Weights of a small GPT-style language model, trained from scratch on English Wikipedia: no biases in attention or MLP.
Each number is 500 + 40 x the weight over the matrix's rms, rounded and kept within 0 to 999. Layers, rows and columns count from 0. Numbers have three digits each.

# layer 5 attention value, 192x192, rms 0.0731, rows 132-191, columns 48-95
493473482495436486490464477498532507484475496489550515498481469511488534521447436514522503455506602526513498510493527470498493539477444460517454
446563438459525542466461496523474496524517495459493509553508508493491469511498481508566531495517481504453441407510514494536478493523527447528474
543501407466504513486495558475451502477606511517508517477522489467577462438550539492489545463449441527441461484476458513525447546528455539472482
425476532524525529459484398520539494560469430503497501438521490488508533503576519530502548558511495470497484494509543442519549489507505493520456
435429489497478519436506498484449536524511484525497518472508508531521447491552509490449529517414446566496454508480464502523507486513472518511494
484417573512505518458491505541471518457556476547502481463497496468488467489555507504486494469508462550506504469509485503479492551528495534557549
560514599525514460502480487520449520529454470499497500505451510521587496507491530432483521491560500443521529632504470526471510471500451510532481
521534537436464491519500525521425544483529494444496448523473475463526564489518456477511514489480531503516510469499501510462525517456450441479547
480495518514569522514459528520458522507477572530490456482543475498510473526554520469515510504482498534450477438508501513459506466474563529407510
460513527560490483506517550498527469525478517465506497496504517468520530462544548483511564529580457476514473527519524497486508520512507511518482
542532478491472481556489540509467469503543537537499498522504469498478512587562487541485501520507520520533546548505511503459450536430431450486481
546529441534524412489532513460505537508470467494519506533458538522477493475394551532451493438513498414508495468484481480570548552512455506501539
500439528506463500522474497514492476538434393492486510502473507483592469465466513492445499532574497464446501517527485537489597520549446510593468
495526556489530502484475544516484494521458533546486462488486522548532467483540542459547498497526458520515579502517493528461468507534533521480571
506542482474525550523503534472485500511522519447510441489504507516505536552524512510455503439542510517401547566496481481500493487527476489457468
453533467484517527478477501507361465527523450456480525509471514506519478557543486534496493457471511521462470438504488559488528490497538529491545
484512515520511491518497509484419480488595490501456507514537471493479469474493499552481442530470487451468465452453505488568518491484479456491514
494488468468506503451519575509516490484536566508510483511506485518509496477447421497497504410475450558462482515493471541497468505516504476498508
499499540493454508471529449501505485491473480508510503449481485490468493466496483522517495531516454474566476559537496514580472542508519476541527
503488442510473446470544513439440490513459520485535491519528466471498492496431511501491456483459530513527528446435479478549541485535466521504535
486481548469551505577554478512514532459501536555471545447508504579472451511520497499402485429462467515495542438470516517460488483533542496541495
472477485492480473455486507515475494501510506511520484506471484560485472544563466500522533449496556507503466530514515500521465519508466505526481
499453545465515467491490527475489502499480428530513531517457499558553459415407492470466484545532462475523496524459454510516525541525538495505399
554513445505511504545499516479554479467508484457569526516533527517473507517428491472530559429444571541502475525513487474506464501430485539516483
470443462450545468391494539515496504500495488502474494506526460473534511503543461556534480468447482505484508470483539507493504474461462452522532
423481453478592525450492560533457510503523558544485500445489510527420514547527517533448440470446501519416503374487508491480497466562592464516489
491481510475538520475537420506542472502438484519484565433486473533507508540583506528457463519510474481469562579446490516467469427604500544515405
514523464502505468480524497495541476508560511520538464448507479543531537491548434470486467516578541514471495509457480551498483424483471492515492
545540503519526410493464574467534442466547455472514445505460493392473434447530550516597481566531470449500576496535474420509564434584496561470539
452483560432513602480450560520443514478464515650532448542485481412428506534534480564512483627510542500494487473480491494478526515529505449450538
565476430463460415538509596454406421466572453528441507518396543418377562516423476524462559512501406437535484466562541510381447466540469523476517
480561505455376554521524453510499569459568605607544462504422534426547458530508490551471390355521500517544476470543494540457458606460514489533583
497519449453434477531496435535575523507492467562593528449510452513510544506496477460467487480440526564494563477532486565480531462406547490539603
477534535471433514462499491481470502490496458508487482476492495483484390575534482443553543479516452586438545492546436530498490571484526552533503
483592492439594484486478378509442520443595553555470490486498474571435449511475450445598469526374524491512550525518571513531444526451445446555452
468558466490546420580510572523525444531471547458518397470504503517526471454495497425484559607497494508462406507523543529422534557543489551479566
575482588525454567493532530508519481445522420552536424461508484454513457423430568505465557458490535535446479472529473521437456507450495617526463
476472583399536514595507385489459547499532594494532528511527461555514560527517508505490486583496559561447593516455455521518584512510524571447419
482407472543562492516519560507515485500549462474485531515490477485617608492509633521385564506454437461503574468546517466451552402481516540436563
516560455421601490481522460511475457478576603554479496554482575561460535506440534560485482480424537604512535527481556549434508489502500560507368
531549485497529515539460468465566497489543430550511540519562495487474509503447559532477545466516627524560351526445577557581496556515507425559495
591478464472468482537520507503432484569484563472495522447501492499480488507495465472496475538525536493489629504506406512485498447523463536423530
482562471465444469464543494480557488603500504542425420468504427453443483414454525477547471492509523485520494537521544344584550550468523525455633
539489518512413463430441629463540494556582454421510446493555472432426521401628413440519548511563514445553519443535556512527490501471422497538521
395522467470428492527490538474546555495518512470462520576453447436391481479520552494519432535565531476516465478483601534470472541547569522506492
415543493522497460423508529498555529416579500532533562529454584524525564451393496545437437438436477545567536540439506515438495402558529519557453
447557509529545595535522466497612437505559568468510471493515453451527521469459552517462504402569463442523462453512508467430534438555568466537468
462427571481477485523452472494547516503441492529451517486545546400425498490469441502483449551424439500528480445449565494620490428591473378558500
504455501451494452478509426457534508501546484461524507539469489408475523544587413527539448512564564525537567431456465469452476497503640444499471
402480556507499491513505539541528437445521498424477477476553491594413514473459564474513526451452425432471519559406506476501427458438553516535436
521480510432465378588551461468482522508400451390464495494569605562466527466527521518454484444529459496473527530518514498499569538535616557500492
550476465422479500534518408504511553568500528530498516512514494456525462543506483386473525509453557478538561519456442517526609485557514521457526
456532544590541477541540428499596435561538536477498549488584498603500426506475520447506436583521502573499386495564457501523414532548468502492464
499564470499546477603543433532481482661461487505522499475448533409458510496509471462467487602521482529489477530474544525419596487498506594467598
513483518490531418491492501538421479465483437553498536493440524523492549528453463389538514487450417552417629452460493460537527522504482606587608
508413457450462548447492513519574526463440421548460443486578536503552539437423587519484499455448436531505449557502495534478452478513509445595479
479487450514451610466552572521418533516532484481512534524444469452568490341489523480447414466550431503445434516499497546507489517452517513548427
576470448508473449519510427469509457484486494521537611504464428394546461583569376409531551586493482440464539428450485506542528610545509463533542
503578464528471535547496328478500496537464548415505556486440554473400404519449499495540429493500493468522611519544476486452455569512463576451445
540436510428502455448539545465526474512461447430495444504573491592601524499467494532510562564437522466478459502486477495550517535469531485496493